python train.py --intermediate_size=704 --vocab_size=512 --positions="rope" --rope_theta=10000.0 --tie_word_embeddings=false --init_std_down=0.00256 --learning_rate=0.00538 --doc_mask=true
Each number is 200 + 40 x the weight over its row's rms, rounded and kept within 0 to 999. Layers, rows and columns count from 0. The size before them is the row's rms in percent of the matrix's.

# layer 6 MLP down (transposed), 704x256, rms 0.119, rows 674-690, columns 128-191
097,172,161,198,220,245,167,309,224,162,201,212,229,204,168,179,187,213,209,168,269,178,211,201,200,269,208,188,219,196,193,175,208,176,206,195,120,221,237,234,225,232,211,176,166,108,146,176,257,156,167,181,204,228,224,117,194,182,189,231,222,156,196,156,224
103,187,227,203,229,211,224,283,171,137,207,154,147,169,181,171,130,163,223,187,189,237,183,136,183,177,214,162,160,176,214,233,198,206,147,160,186,226,141,130,254,154,176,171,144,289,241,177,224,196,191,130,160,176,225,186,129,179,235,238,251,180,205,196,230
105,131,212,206,221,189,194,149,175,168,215,305,198,206,251,201,175,181,169,259,193,156,232,253,233,235,188,166,181,144,189,179,208,219,276,186,196,151,199,207,138,190,240,220,273,228,238,204,157,254,218,176,196,248,148,151,273,212,178,120,151,243,201,180,145
096,156,183,146,134,210,178,221,172,116,164,179,208,169,261,204,156,179,207,207,297,211,262,173,228,152,194,245,149,244,171,153,246,170,85,222,166,258,231,273,197,148,271,199,235,217,148,214,190,166,196,194,192,203,173,159,224,169,180,200,178,240,291,227,199
098,163,174,212,193,284,185,218,200,257,178,168,163,184,234,212,203,213,236,220,170,199,212,222,265,187,202,195,220,197,192,168,142,227,161,202,169,230,210,208,158,174,222,184,203,140,165,198,228,167,142,212,150,132,167,188,227,218,299,195,245,123,149,285,236
101,282,144,220,228,238,199,171,143,230,190,167,212,198,124,178,214,230,206,238,205,232,275,220,272,193,194,201,188,232,193,176,168,241,228,248,258,138,243,151,168,182,205,212,167,183,257,116,187,140,194,220,199,229,273,230,207,172,144,204,243,159,200,216,272
102,160,212,156,220,281,180,267,169,184,128,253,211,156,199,184,244,196,197,199,224,245,284,205,233,146,269,188,214,237,167,252,250,220,262,245,239,257,182,228,180,196,256,138,259,145,236,270,201,210,191,149,125,168,137,157,189,145,224,198,178,165,172,190,195
103,149,265,244,306,210,137,211,227,279,118,234,238,175,207,267,195,158,198,249,186,128,248,215,180,226,138,216,154,245,240,184,236,178,178,197,214,198,184,150,173,235,231,254,216,246,225,122,211,251,220,229,202,216,180,155,211,215,208,262,189,279,213,140,216
100,231,138,189,164,185,229,213,232,150,209,289,177,292,209,182,180,224,183,260,147,159,220,177,253,198,226,179,233,220,189,227,172,185,155,173,224,191,185,234,191,258,230,171,199,180,217,182,205,224,181,199,139,223,273,226,179,114,224,205,177,200,189,171,211
102,202,198,222,186,146,143,160,184,159,256,222,164,237,201,220,101,185,225,230,170,275,209,192,214,211,206,192,303,258,239,213,244,238,236,161,211,206,182,219,232,153,267,264,240,246,129,173,211,192,171,191,185,234,235,159,146,196,221,243,175,179,164,133,168
100,202,199,192,175,211,250,203,179,221,116,234,242,201,137,212,207,203,265,204,216,129,188,162,189,170,226,247,220,207,182,242,219,196,212,149,246,192,293,142,80,197,257,199,240,98,283,166,138,229,207,248,229,229,181,185,165,185,261,176,161,253,225,256,214
105,92,161,197,183,219,166,186,177,222,138,232,211,213,196,202,173,165,228,148,255,243,126,220,210,214,163,197,244,197,233,214,235,165,199,208,120,185,241,198,174,259,159,229,213,160,245,147,241,196,177,153,159,180,129,203,235,216,195,116,203,289,185,146,196
104,178,156,152,217,222,183,205,224,268,176,164,205,213,250,230,109,159,107,221,211,93,243,144,224,196,215,211,127,137,202,175,230,214,248,190,233,252,235,197,198,230,211,222,277,189,218,185,222,231,194,241,269,91,272,151,212,177,172,185,206,230,224,126,220
105,205,184,217,205,300,160,222,155,141,213,249,218,202,246,155,173,256,298,250,246,249,213,210,249,213,204,176,263,225,172,218,160,237,201,201,219,113,216,219,160,244,315,240,210,190,144,239,202,257,169,258,200,195,132,140,245,249,184,254,169,253,224,176,144
092,170,249,205,150,264,127,172,210,202,180,162,197,208,264,157,220,209,208,193,218,217,184,126,208,130,166,198,157,173,250,112,196,205,119,207,169,192,187,227,137,219,225,148,191,178,208,183,225,180,168,203,149,188,195,190,209,205,243,260,234,240,241,225,182
100,169,191,217,144,248,197,170,242,287,108,241,149,178,106,248,167,160,237,192,142,191,212,167,117,184,195,263,281,195,129,169,164,215,210,155,191,227,236,125,250,157,190,251,200,190,304,188,200,229,209,205,174,220,225,189,211,246,189,215,245,170,218,190,187
100,244,212,203,178,237,193,178,178,186,231,276,194,208,200,205,258,192,134,237,212,199,260,237,211,224,226,170,169,266,193,187,237,218,201,226,231,196,206,239,218,136,223,300,162,185,208,206,223,255,254,221,268,154,220,217,178,176,170,214,203,256,199,217,220
# layer 6 MLP gate, 704x256, rms 0.126, rows 675-691, columns 128-191
103,303,131,236,226,151,238,275,215,231,230,205,148,177,254,148,224,242,246,186,164,130,148,204,207,114,178,186,180,216,227,187,163,228,222,186,218,115,262,202,195,210,180,125,213,163,170,219,188,181,182,229,230,220,208,155,135,242,187,208,234,216,193,152,217
106,221,167,223,264,130,181,222,217,185,177,143,168,246,172,278,207,269,253,243,173,186,150,159,202,218,209,173,225,172,183,175,164,201,217,200,170,108,192,223,175,210,163,134,161,221,230,219,167,155,217,203,261,220,235,195,159,244,157,210,216,202,209,275,184
091,227,115,183,241,220,193,192,260,226,189,289,208,328,148,234,218,233,157,253,221,194,249,176,221,264,147,120,192,209,219,221,176,181,174,162,201,251,230,149,216,216,196,124,187,228,155,174,186,198,214,144,166,203,194,214,186,156,194,231,183,241,190,255,168
101,184,237,130,154,183,231,209,241,209,171,182,209,164,204,214,153,271,227,255,223,179,154,215,232,190,131,239,219,190,230,244,251,170,210,277,236,246,254,270,194,236,198,151,201,171,170,204,226,229,178,217,297,193,211,276,220,156,310,239,193,188,267,211,266
098,144,136,207,212,230,135,333,157,194,238,198,220,222,195,239,210,252,246,155,174,214,134,133,193,186,269,212,183,163,275,167,216,189,201,261,236,226,232,175,155,272,113,249,212,259,218,220,200,240,174,175,167,171,111,202,176,209,150,188,197,173,152,187,170
103,200,127,193,195,189,224,239,274,236,204,198,161,284,165,213,254,197,187,217,209,230,216,108,190,140,253,190,228,149,251,203,232,161,220,232,159,262,269,191,172,233,205,182,228,251,184,127,201,221,235,199,233,168,186,224,169,249,278,146,183,168,194,208,178
111,237,130,194,196,146,190,314,176,154,191,207,244,135,196,264,163,191,212,226,199,297,198,222,222,150,309,201,190,157,161,181,210,205,269,211,193,190,225,208,228,200,203,222,224,180,225,215,229,181,235,173,202,282,252,178,273,266,165,292,201,266,146,158,181
104,208,193,239,230,216,164,172,184,283,198,165,176,107,217,107,219,239,266,269,176,269,174,191,261,252,277,259,163,145,184,187,179,214,261,187,175,228,280,180,232,172,230,197,122,132,250,250,202,204,273,148,193,195,232,245,163,302,281,181,150,171,215,176,188
095,186,175,235,227,239,205,227,197,149,181,205,183,135,232,265,146,170,208,156,166,152,182,247,241,220,180,162,242,235,148,197,207,236,170,161,207,230,217,200,262,197,202,201,165,227,207,238,130,172,199,176,265,235,150,188,146,171,149,277,240,176,209,225,128
100,143,160,266,252,268,170,225,108,166,231,164,187,134,183,225,199,156,210,178,231,262,217,201,173,202,232,160,254,155,177,199,228,226,292,261,195,249,168,178,197,260,210,122,141,136,292,219,248,189,173,225,215,197,186,207,151,104,216,209,179,212,203,161,174
100,173,96,225,237,165,182,210,96,261,215,163,185,242,197,203,207,234,207,232,171,170,153,210,140,186,209,287,140,140,186,215,174,197,123,267,196,191,220,178,175,227,191,217,262,217,195,251,217,147,277,283,185,215,196,201,178,221,195,283,169,200,190,293,219
101,218,199,236,191,184,240,190,210,235,218,170,140,199,164,277,191,272,227,176,188,199,230,257,205,179,243,193,265,163,224,177,162,192,220,159,132,238,265,298,196,242,226,246,205,164,227,186,206,189,153,211,271,170,137,179,169,197,198,149,253,218,275,178,184
107,169,161,193,245,178,241,183,215,256,160,190,165,318,182,207,226,249,148,148,206,294,190,226,198,190,198,186,247,194,245,221,281,226,261,178,254,210,212,215,237,205,195,230,208,244,204,154,215,145,286,253,190,162,115,199,148,213,187,125,196,156,164,140,138
099,115,251,150,194,187,227,201,219,206,248,213,175,217,210,184,222,218,216,186,173,177,229,180,259,191,127,204,152,310,124,147,250,179,249,181,187,166,245,243,218,244,191,217,203,242,275,219,204,221,180,160,200,264,212,214,177,140,162,150,220,210,162,177,183
098,255,164,157,226,181,207,234,192,176,130,166,226,222,194,230,202,196,147,207,201,223,241,200,216,213,139,239,172,189,241,103,172,189,138,206,217,229,210,151,221,180,180,140,170,188,163,216,196,169,153,173,123,197,198,193,193,190,173,336,228,168,288,213,202
098,215,204,241,268,172,207,141,232,216,238,181,278,240,252,181,153,154,255,257,263,214,193,267,242,233,177,204,177,238,165,165,227,178,212,180,165,156,216,167,177,234,219,197,143,149,236,176,217,179,190,193,249,250,221,234,254,156,228,166,253,233,182,233,156
096,205,244,231,205,147,195,185,259,156,209,233,194,173,218,297,116,186,199,157,124,278,180,177,166,128,207,221,187,196,199,281,190,266,177,251,255,279,137,250,217,219,200,201,192,147,146,178,235,189,162,206,289,232,188,232,217,238,179,212,198,242,177,238,225
# layer 6 MLP up, 704x256, rms 0.127, rows 675-691, columns 128-191
101,252,137,204,178,150,221,181,157,177,139,207,248,224,135,212,190,195,195,256,167,207,213,155,234,161,188,190,263,238,199,178,209,174,163,211,198,209,181,116,127,149,214,157,234,155,223,221,160,177,241,192,228,178,177,245,227,155,232,216,201,185,258,176,123
100,179,239,216,209,175,148,151,237,219,178,216,239,210,225,222,231,193,176,222,207,211,207,238,225,210,183,232,245,169,257,214,198,219,201,229,233,158,287,237,223,179,207,255,210,182,192,149,235,229,192,233,172,234,121,163,199,217,206,153,222,273,195,227,178
095,213,224,105,174,218,136,161,233,144,165,205,188,184,289,200,171,169,216,237,241,223,238,142,212,178,138,236,269,234,264,203,174,203,100,190,208,257,235,223,213,216,215,157,287,182,192,183,220,202,138,178,181,305,211,201,199,235,162,205,213,276,237,237,159
100,146,255,250,210,242,249,134,211,195,239,170,238,104,167,216,198,189,186,188,191,246,199,257,230,123,315,197,183,135,213,237,204,236,134,154,244,263,158,210,188,201,208,237,270,124,174,157,214,136,205,278,232,233,222,192,320,170,220,234,174,194,183,140,207
098,136,274,194,192,176,196,189,118,222,219,298,174,161,245,153,228,209,212,179,218,219,232,269,204,184,237,235,162,217,175,127,170,245,193,226,206,211,214,227,201,180,145,201,162,210,197,165,276,216,187,158,163,225,186,260,137,177,244,174,263,146,198,234,245
097,166,206,209,253,164,230,231,184,209,206,194,220,198,176,198,182,189,200,163,273,213,216,150,224,182,235,169,259,328,224,143,184,255,174,201,203,180,273,250,194,201,169,188,222,237,222,169,162,226,233,166,200,202,241,247,99,191,194,144,190,224,238,180,236
114,269,184,195,234,177,195,214,120,218,196,287,161,152,194,244,172,178,217,173,189,205,215,200,178,220,274,236,175,258,195,243,222,198,187,166,151,132,249,157,179,155,205,253,203,212,255,235,299,155,226,224,152,234,173,251,300,227,228,235,157,197,191,132,175
096,217,218,186,241,102,184,202,265,170,169,224,224,246,239,249,196,207,157,205,200,217,201,124,197,132,131,202,205,259,233,228,153,155,234,166,221,170,189,215,167,159,225,184,246,255,127,210,211,169,172,182,208,164,176,227,213,148,155,238,199,232,169,132,207
103,227,187,184,255,225,132,170,248,161,260,281,227,168,211,214,128,219,202,173,171,205,231,234,205,213,137,218,168,219,155,143,205,225,116,202,122,149,172,200,226,206,213,221,193,220,169,195,242,230,154,177,133,226,182,202,259,242,178,220,189,155,119,201,183
096,107,145,181,220,183,242,164,167,220,193,234,229,196,192,212,227,210,235,244,120,170,198,222,208,234,238,191,207,198,242,200,175,184,180,249,185,193,235,165,245,194,204,206,195,169,222,215,174,182,194,257,134,203,171,275,210,145,283,188,206,165,179,210,249
100,169,197,182,190,180,279,157,153,189,248,181,241,182,171,219,261,206,184,212,210,178,187,198,136,195,184,205,210,163,202,249,182,70,139,199,206,226,112,203,187,279,210,229,221,176,239,177,351,221,252,216,185,237,178,234,251,238,152,194,173,207,171,141,174
103,203,211,157,213,176,157,243,248,185,195,161,171,270,228,231,220,189,241,177,192,241,228,155,251,135,232,246,200,211,223,200,213,185,292,147,225,201,200,159,236,99,214,196,131,194,175,274,188,170,188,223,204,153,208,160,165,223,207,221,226,169,216,208,202
102,208,173,209,185,238,144,206,278,170,224,255,227,258,171,151,205,193,176,248,174,200,157,150,256,164,228,213,248,229,127,168,172,198,119,194,227,164,200,161,212,187,140,242,241,163,286,190,240,261,167,176,206,158,242,224,254,165,122,164,222,278,222,161,263
099,139,178,212,261,245,191,237,184,178,158,227,85,183,159,222,221,135,229,261,216,264,200,214,190,113,200,235,112,165,197,235,175,215,223,184,269,219,137,219,138,144,216,192,135,249,166,144,223,216,204,209,239,109,170,205,165,181,163,148,191,115,239,276,170
103,90,203,265,126,188,225,172,148,264,121,141,181,250,172,266,229,175,213,181,303,205,232,198,180,236,77,205,162,223,264,214,276,267,118,144,232,250,231,110,220,203,204,189,194,244,237,219,213,199,206,167,205,224,180,198,179,209,266,213,220,181,215,186,210
103,225,235,158,261,241,166,192,241,204,218,240,213,212,174,229,204,208,212,217,219,197,212,220,112,149,112,171,179,196,218,204,190,188,203,167,201,210,196,205,153,210,225,206,196,197,172,215,222,203,205,190,147,151,198,121,148,129,252,197,127,220,240,138,244
099,209,169,291,214,215,199,224,204,218,241,191,151,234,185,216,206,198,167,251,168,190,251,272,204,239,187,304,299,156,243,207,216,176,207,258,251,187,176,228,234,225,221,193,166,177,210,202,223,130,181,181,207,208,184,249,245,303,243,213,226,193,263,223,122